config.yaml
n_layer: 14
d_model: 64
n_head: 2
n_kv_head: 2
head_dim: 32
d_mlp: 256
vocab_size: 8192
activation: "tanh_gelu"
norm: "layernorm"
norm_place: "pre"
norm_eps: 1e-06
positions: "rope"
rope_base: 10000.0
rope_fraction: 1.0
qk_norm: false
attn_scale: 0.177
bias: "all"
tie_embeddings: true
parallel_block: false
init: "normal"
init_std_qkv: 0.0625
init_std_o: 0.0625
init_std_up: 0.0625
init_std_down: 0.0625
optimizer: "ademamix"
lr: 0.000962
lr_mult_qkv: 0.7
lr_mult_up: 1.19
beta1: 0.9
lr_head: 0.00762
grad_clip: 0.5
warmup_steps: 221
schedule: "cos"
final_lr_fraction: 0.1
batch_tokens: [8192, 16384]
seq_len: 512
doc_mask: true
train_tokens: 92980000
steps: 7940
dataset: "wikipedia_en"
Each number is 128 + 24 x the weight over its row's rms, rounded and kept within 0 to 255. Layers, rows and columns count from 0. The size above them is the row's rms in percent of the matrix's.

# layer 8 attention query, 64x64, rms 0.11, rows 0-24, columns 0-63
size [ 88  92  66  87  92 106 118 102 121 103 104 114 110  99  99 109  64  70 104 100 107  90 100 108  99]
[[129 188 107 142 145 157  86 146 102  96 109 116 150 141 113  92 156  98 141 150 108 104 134 102 130 167 170 103 137 102 132  96 153 139 131 127 152 124  99 137  93 157 126 132 129 132  87 139 139  99 116 109 164 157 117 139 129 132  86 160  98 143 111 162]
 [139 133 147 103 161 126 135 127 114 156 151 151 152 131 114 106 122 160 147 170 101  89 138  69 159 134 116 132 152 148 132 101 125 153 168 123 136 113  82 108 143 111  95 119 120 128 118 151 148 107 123 127 132 116  88 180  98 122  72 157 100 159 128 141]
 [163 122 107 108 157 164 138  96 182 152 131 116 120 157  98  87 115  97 138 138 130 158 118 151 124 158 149 102  92 176 154 132 134 113 135 148 103 157 121 112 110 127 118 141  99  92 117 131 119 102 146  92 136 125 133  71 111  87 144 131 131 157 126 159]
 [113 125  97 134 150 144 172 100 149 119  98 126 104 174 108  91 130 111 139  96 135 161 131 137 133 147 103  86 152 155 122 138 153 113 102 154 164 103 123 127 111 148 125 148 170 121 118 123 163 130 148 136 133 185  92 106 147 114  91  86 147 128 165 139]
 [100 106 127 104 132 124 128 135 153 121 133 136 140 193 145 137  92  56 142 124 119 132 138 144 111 126 115 134 143 133 133  89 141 107 132 129 165  98 108 116 137 164 109 106 136 135 132 132 136  70 183 149 145 156 104 113 124 101  94 112 129 137 164 173]
 [119 130  98 109 126 102 151 107 139 126 116 138 118 140  98 152 115 129 134 148 115 149 133 137 130 144 118  99 160 179 153 116 129 112  96 121 156 111 102 106 151 123  90 118 128 123 117 154 195  67 141 126 102 180  87 149  96 143 139 119 160 102 154 109]
 [142 135 149 110 131 128 147 118 165 170 114 100 125 111 138 126 151  99 143 104 143 117 134 122 122 137 177 177  95 140 127 160 160 105 141 141 109 125 124  73 133 106 113 165 116 136 148 137  75 150 121  98 172 104 149 138 118  67 146 112 147 101 115 135]
 [ 95 148 172 100 133 141 161 125 121 101 127 163 114 116 131 147 145 116 124 129 137 164 138 117 104 147 143 134 130 157 145 106 176 138 128  95 110 110 164 130  94 134  84  98 130 162 120  89 127  88 130 121 172 143 118 118 191 112  93 125  91 123 155 122]
 [121 135 134 146  93 155 118 175 141 163 124 115 122 175 144 118 155 154  97 153 114 159 116 145 111 123 116  93  87  81 127  84  87 140 130 159 125 108 151 141 140 137 158  89 132 144 109 126 104 152 117  93 139 154 120 113 138 171  95 146 119 155 154 128]
 [162 135 141  98 110 129 124 121 122 122 123  78 143 170 119 157 131 126 140 134  95 140 100 158 122 126 138 128 120  71 146 123  96 150 151 163 133 140 137 116 109 120 176 132 133  90  85 158 102 189 121  77 142 127 144 139 103 154 131 134 150 115  91 117]
 [129 106 153 110 103 149  84 143 150 121 124 172 118 116 122 139 122  88 135  80 130 145 119 150 108 148 133 105 123 128 154 101  93 156 169 127 133  83 128 115 101 129 158  94 141 175  79 140 122  93 138 117 146 134 138  93 122 151 141  94 139 110 112 177]
 [144 159 115 100 141 146 122 137 120 139 140 145 127 145 138 156  95 121 115 153 131  73 138  80 112 132 159 142 140 112  95 111 121 141 140 120 146 111 104 150 165 107 155 112 116 189 125 140 123  76 137 133 163 178 107 122 113 127 132 109 127  77 115 175]
 [107 146 124 107 136 125 171 154 153 110 113  97 112 115 111 176 186 127 138 121 154 176 144 126  98 172 111 117 169 131 150 136 119 113 128 108  86 157 149 104 121  93 122 106 143  82 124 111 118 109 121 161 107 111 152 113 146 122 134 167 158 132 100 114]
 [130 139 135 133 150 128 133 143 124  96  98 142 106 115 106 117 122 121 144 100 159 134 121 131 130 158 142 190  99 112 144 137 136  81 116  98 127 147 121 106  57 102 136 184 165 125 156 108 134 162  89 176 134 135 125 172 134 147 125 152 107 130 136 126]
 [117 135 111 108  94 120 134 106 130 133 124 174 141  68  95 134 146 137 136 130 150 157  86 145 170 167 117  89 147 148 134 160 145 137 113  88 113 135 115 143  78 117  66 140 157 120 110  98 146 126 166 138 113 107 122 159 138 142 148 127 129 152 142 130]
 [122 127 121 123 169 145 125 122 108 138 104 169 142 103 152 127 140 185 106 160 112  91  92 118 128 131 102 166 120 123 155 154 146 118 125  74 115 107  97 125 124 109  90 128 145 119 102 119 197 125 169 158 143 139 141  98 134 131 135  84 144 124 144 136]
 [154 123 128 143 181 108 114 137 161  78 187 103 105 157 159 136 114 135 121 116  91 146 162  84 137 118 154 157 126 173  99 167 141 116 144 104  90 150 110 134 107 127 126  89 109 122 111 150 158 136 121 102 126 149 114 110 103 111 136 109 142 112 121 121]
 [119 137 172 122 176 128 155 116 115  97  96 120 130 153 145  98 120 156 127 149 107 113 149  96 142  69 130 125 141 138 102 140 102 161 151 126 138 163  91 116 112 132 126 121  66 127 162 113 132 128 143 101 175 108 131 123 103 120 104 163 122 171 128 108]
 [119 111 123 143 109 126 135 156 165 129 158  80  66  86 143 151 122 130 139 118 151 127 156 159 112 123 137 141  97 107 132 114 124 127 125 155  92 173 179 124 127 124 154 144  94 146 119 123  99 165 127 129 115 108 169  89 118 114 173 112 111 125 120  89]
 [161 106 103 139 147 112 166 142 191 121 124  84  83 115 107 143 125 116 149 121 114 131 161 166 111 141 160 128  93 122 129 127 145 117 121 142  95 150 158 112 104 116 120 148 112 157 126 147  89 172 129 126 146 122 162  93 117  86 165  90 130 123 131 138]
 [146 121 128 135 101 127 144 115 146 130 130 100 103 138 110 111 109 114 149 125 175 151 144 118 130 102 167 172  80 112 116 124 136 123 135 157 127 119 160  88 124 123 143 157 105 149 124 159  39 174 109 108 164 112 152 115 139 118 131 112 124 103 101 126]
 [150 106 127 161 124 112 156 119 146 139 122 148  97 143 132 111 123  86 109 122 133 130 167 133 187 118 170 137  97 118 127 122 190 107 131 153 124 122 155 118 109 161 124 119  78 147 146 149  93 159 112 141 159  96 167 109 154 106 139 132 107  87 143 122]
 [128 142 109 119  87 145  79 155 106 117 108  98 182 141 152 158 159 165 124 126 108 155 162 170  90 129 147 102 144 128 110 108 104 150 125 122 112 120 151 140 118 121 163 134 137 102 123 114 132 135 117  84 124 133  88 103 106 101 111 165 154 166  97 122]
 [165 142  77  94 140 105 166  92 138 121 126 116 132 150  82  99 119 104 115 134 105 100 141 113 164 148 108 171 132 138  91 129 154 129 158 121 146 158 135 118 155 134 122 143 111 121 136 150 116 129 113 139 167 115 114  84 121 118 146  94 103  59 126 121]
 [ 95 118  96 143 142 152  89 133  79  88 137 123 149 141 108 144  98 154 111 169 127 116 101 133 122 112 112  90 131 100 163 126  80 130 111 144 175 100 157 154 112 143 161 129 153 101 111 143 134 162 152 128 162 150 145 150 109 123 127 103 142 157 128  96]]
# layer 8 attention key, 64x64, rms 0.108, rows 0-23, columns 0-63
size [ 85  93  91  83  93  94  82 127 121 146 126 124 102 103  88 100  75  77  84 101 106  95 129  91]
[[123 104  47 122 133 103 147 131 111 118 130 199 139 158 127 143 100 154 126 117 122 158  94 122 126 144 119 110 114 150 131 143 146 118 104 114 155 142 162 134 121  92 117 135 148 123 134 124 156 152 145 120 123 165 148 126 130  83 107  67  99 114 114 113]
 [130 167  95 136 127 131 111 127 147 154 107 129 156  99 117 109 146 126 147 152 170 162 145 128 119 115 179  99 122 121 128 133 132 136 124 101 102 136 160  96 125 168 105 132 135 105 120 122 167 178  79 128 188 117 139 136 111 141 126 111  77  97 138 152]
 [162 160 155 119 105 143 139 160 122 116 112 112 170 101 168 109 127 156 148 154 163 137 134 137 156 107 112 150 140  81 112 108 127 159 120 131  93 132 119 135 172 115 192  90 127 135 139 133 109 119 127 132 182 105  99 109 129 140 120 121 130  89 105 158]
 [113 144 161 167 136 104  87 137 160 110  87 157 113  90 116  84 163 136 114 105 149 125 120 158 158 166 133 122 135 117 143  97 100 122 146 158  98 114 100 132 120 147  81 159 130 148 129  77 129 135 157  95  98 143 106 147 146 115 133 140 130  96 123 104]
 [152 101  80 101  99 128  95 135 107 165 117 121 141 151 132 147 139  94 148  96 163 122 156 165 141 117 183 168 111 124 113 139 129 113 112 130 144 129 163 162 106 158 155 122  89 117 150 121 146 143 110  97 108 121  84 133 135 139 109 120 135  88  91 150]
 [152 138 139 166 120 130 111 132 128 115 144  85 130 108 125 181 114 105 104 138 147 116 177  87 122 135 131 166 118 100 116 153 142 175 140 180 111 143 160 127  86 114 106 141 132 101 127 107  78 144  89 146 139 127 122 137 122 158 116 135 166 122 112 166]
 [113 110 141 137 143  97 166 117 140 129 157  64 142 164 153 123 119 126 124 144 153  93 174 130 137  88 129 150  99 132  92 111 145 133 139 115 132 125 128 107 116 125 107 202 109  96 160 136 104 149 125 153 131  85 128 109  85 105 101 143 148 120 129 116]
 [154 137 124 110 140 136 136 166 160 181 117  79 129 135 170 134 127 106 143 143 144 136 133 157  89 140 143 160 115 151 134 132 123 126 102 112  86 146 154  90 122  70 109 153 100 108 167 112 133 165 102  95 119  90 154 114 106 124 135 105 116 150 140 119]
 [166 170 116 103 132 161 101 147 118 158 114 172 131 118 118 143 143 146 128 164 121 114  98 123  96 108 140 115 140 115 151 122 109 136 140 112 139 113 116 141 128 129 144 105 186 163  97 152 167  68 120 105 132 178 137 138 138 149  95  86  99 143 128 139]
 [132 155 133 126 112 148  96 133  86  99 127 173 157 162 132 124 143 122 120 165 121 118 129 134 132  85 153 154 115  93 108 112 101 119 138 134 100  96 128 173 107 175 110 107 174 164 103 115 149 118 125 135 134 175 115 156 115 149  89 126 104 157 104 144]
 [157 158  89  81 130 171 101 108 105 161 140 143 127 176 155 122 135 129 124 116  97  88 142  87 110  97 133 156 145 114 130 121 127 134 128 101 145 110 102 138  92 141 129 105 158 109 127 123 157 121 136 121 103 161  99 179 140 135  94 139  96 143 154 161]
 [168 140 123  83 132 128 115 136 161 114 155 129 139 108 121 109 142 105  95 137  99 132 180 133  92 168 165 106 137 146 146 113 143 143 100 129 165 104 100 130 128  83 135 133 137 100 105 149 167 120 130 126 120 137  68 165 131 140 157 145 112  97 147 161]
 [152 160 132 166 151 110 133 147 131 140 127 132  62 142 108 132 121 124 101 129 130 180 113  84 147 121 119 120 134 108  92 149 126 107 174 110 104 172 107 116  86 137  72 138 133 136 143 104 137 121 113 112 110 123 152 128 156 115 150 148 141 104  88 164]
 [109 145 175 107 128 175 142 150 156 124 115 117  85 111 166 113 158 141 124 104 122 155 102 119 112  95 118 104 122 144 131 146 106 134 129 122 103 108 144 114 110 130 143 134 120 107 136 121  74 157 124 152 109 124 137 101 140 150 107 133 125 148  47  73]
 [106 127 115 117 136 150 120 133 101 165  97 120  97  95 124 118 115 165 159  98 105 130 102 119 186  91  91 122 135 154 116 156 149 126 145 129 114 123 115  90 102 124 108 163 109 130 140  62 126 180 140 139 105 113 151 133 121 156 137 159 116 113 148  95]
 [121 124 139 121 181 112 106 143 153 153 142  84  90 130 173 143 166 145 131 132 143  90 161 137 104 140 116  85 166 164 146  98 131 118 132 142 101  77 112 109 105 105 131 145  91 116 108 123 134 117 132 135 138 119 130 137 130 171 140 156 133 103 121  72]
 [110 138 107 106  97 156 145 134 150 133 120 160 152  94 136 119 171 100 115 115 101 152 127 116 123 101 149  89 126 182 143  99 125 151  86 137  97 149  99 130 118 126 113 148 127 142 139  82 108 108  98 137 136 153 121 131 136 144 139 111 169 137 158  56]
 [157  90 118 122 128 134 118 121 137 125 115 118 122  96 121 115 106 131 135 118 107 189 125 182 149 123 168 152 136 119 138  88 156 157 129 113 117 108 151  99 149 105 106 128 159 174 112 131 120  97  91 168 183 124  97 115 106 156 106 133 127 120 144 170]
 [118  99 151 119 154 149 157  98 115 168 143  73 128 154 148 127  99 122 117 176 132 128 142 116  95 111 138 172  89  91 136 131 147 133 147 132 124 118 138 140 147 118 149 135 109  76 133 158 144 119 124 107 140  99 122 117 148 136 131 165 128 160 112 201]
 [130  99 152 125 106 143 139  82  89 165 110  70 136 123 166 140 146 129 128 143 126  75 160 136 108 138 118 141 114 107 124 144 133 173 156 134 149 144 111 132 147 116 163 107 118  62 116 147 160 149 116 110 150 109 115 122 153 110 144 157 153 156 123 158]
 [ 93 105 111 130 112  79 137 132 110 158 146  57 158 137 169 148 139 114 118 152 106  93 159 137 131 165 128 121 136 154 120 171 143 154 119 155 127 134 128 128 131  83 124 124 102 100 147 103 129 148 104 109  94 112 104 110  90 117 157 115 171 114 136 123]
 [119 100 135 148 132  97 154 128 123 144 150  76 151 122 158 148 114  87 124 137 138  80 166 123 134 133 122 135 151 143  93 142 152 167 128 156 138 114 141 115 164  86 120 183  94  94 153 131  95 111 150 121  85 125 154 124  99 131 157 133 161 121 120 145]
 [140 133 143  99 136 128 120 143 114 120 131 201 118 152 106 129  84 150 122 126 118 141 101  75 105  80 156 118 142 132 123 129 126 111 112 110 153 106 146 130 112 146  64 126 157 158 103 143 171  94 137 132 150 176 131 132 160 123  99 136 126 138 106 136]
 [ 99  89 144 167 132 101 138 139 132 140  98 107 143  90 192 125 132 105 128 104 144 149 181 133 125 120 121 128 147 114 164 118 178 125 118 134 121 131 119  83 140 144 110 165 105 111 159 111 110 191 118  96 127 130 130 115  99 111 162 107 116 144 130 137]]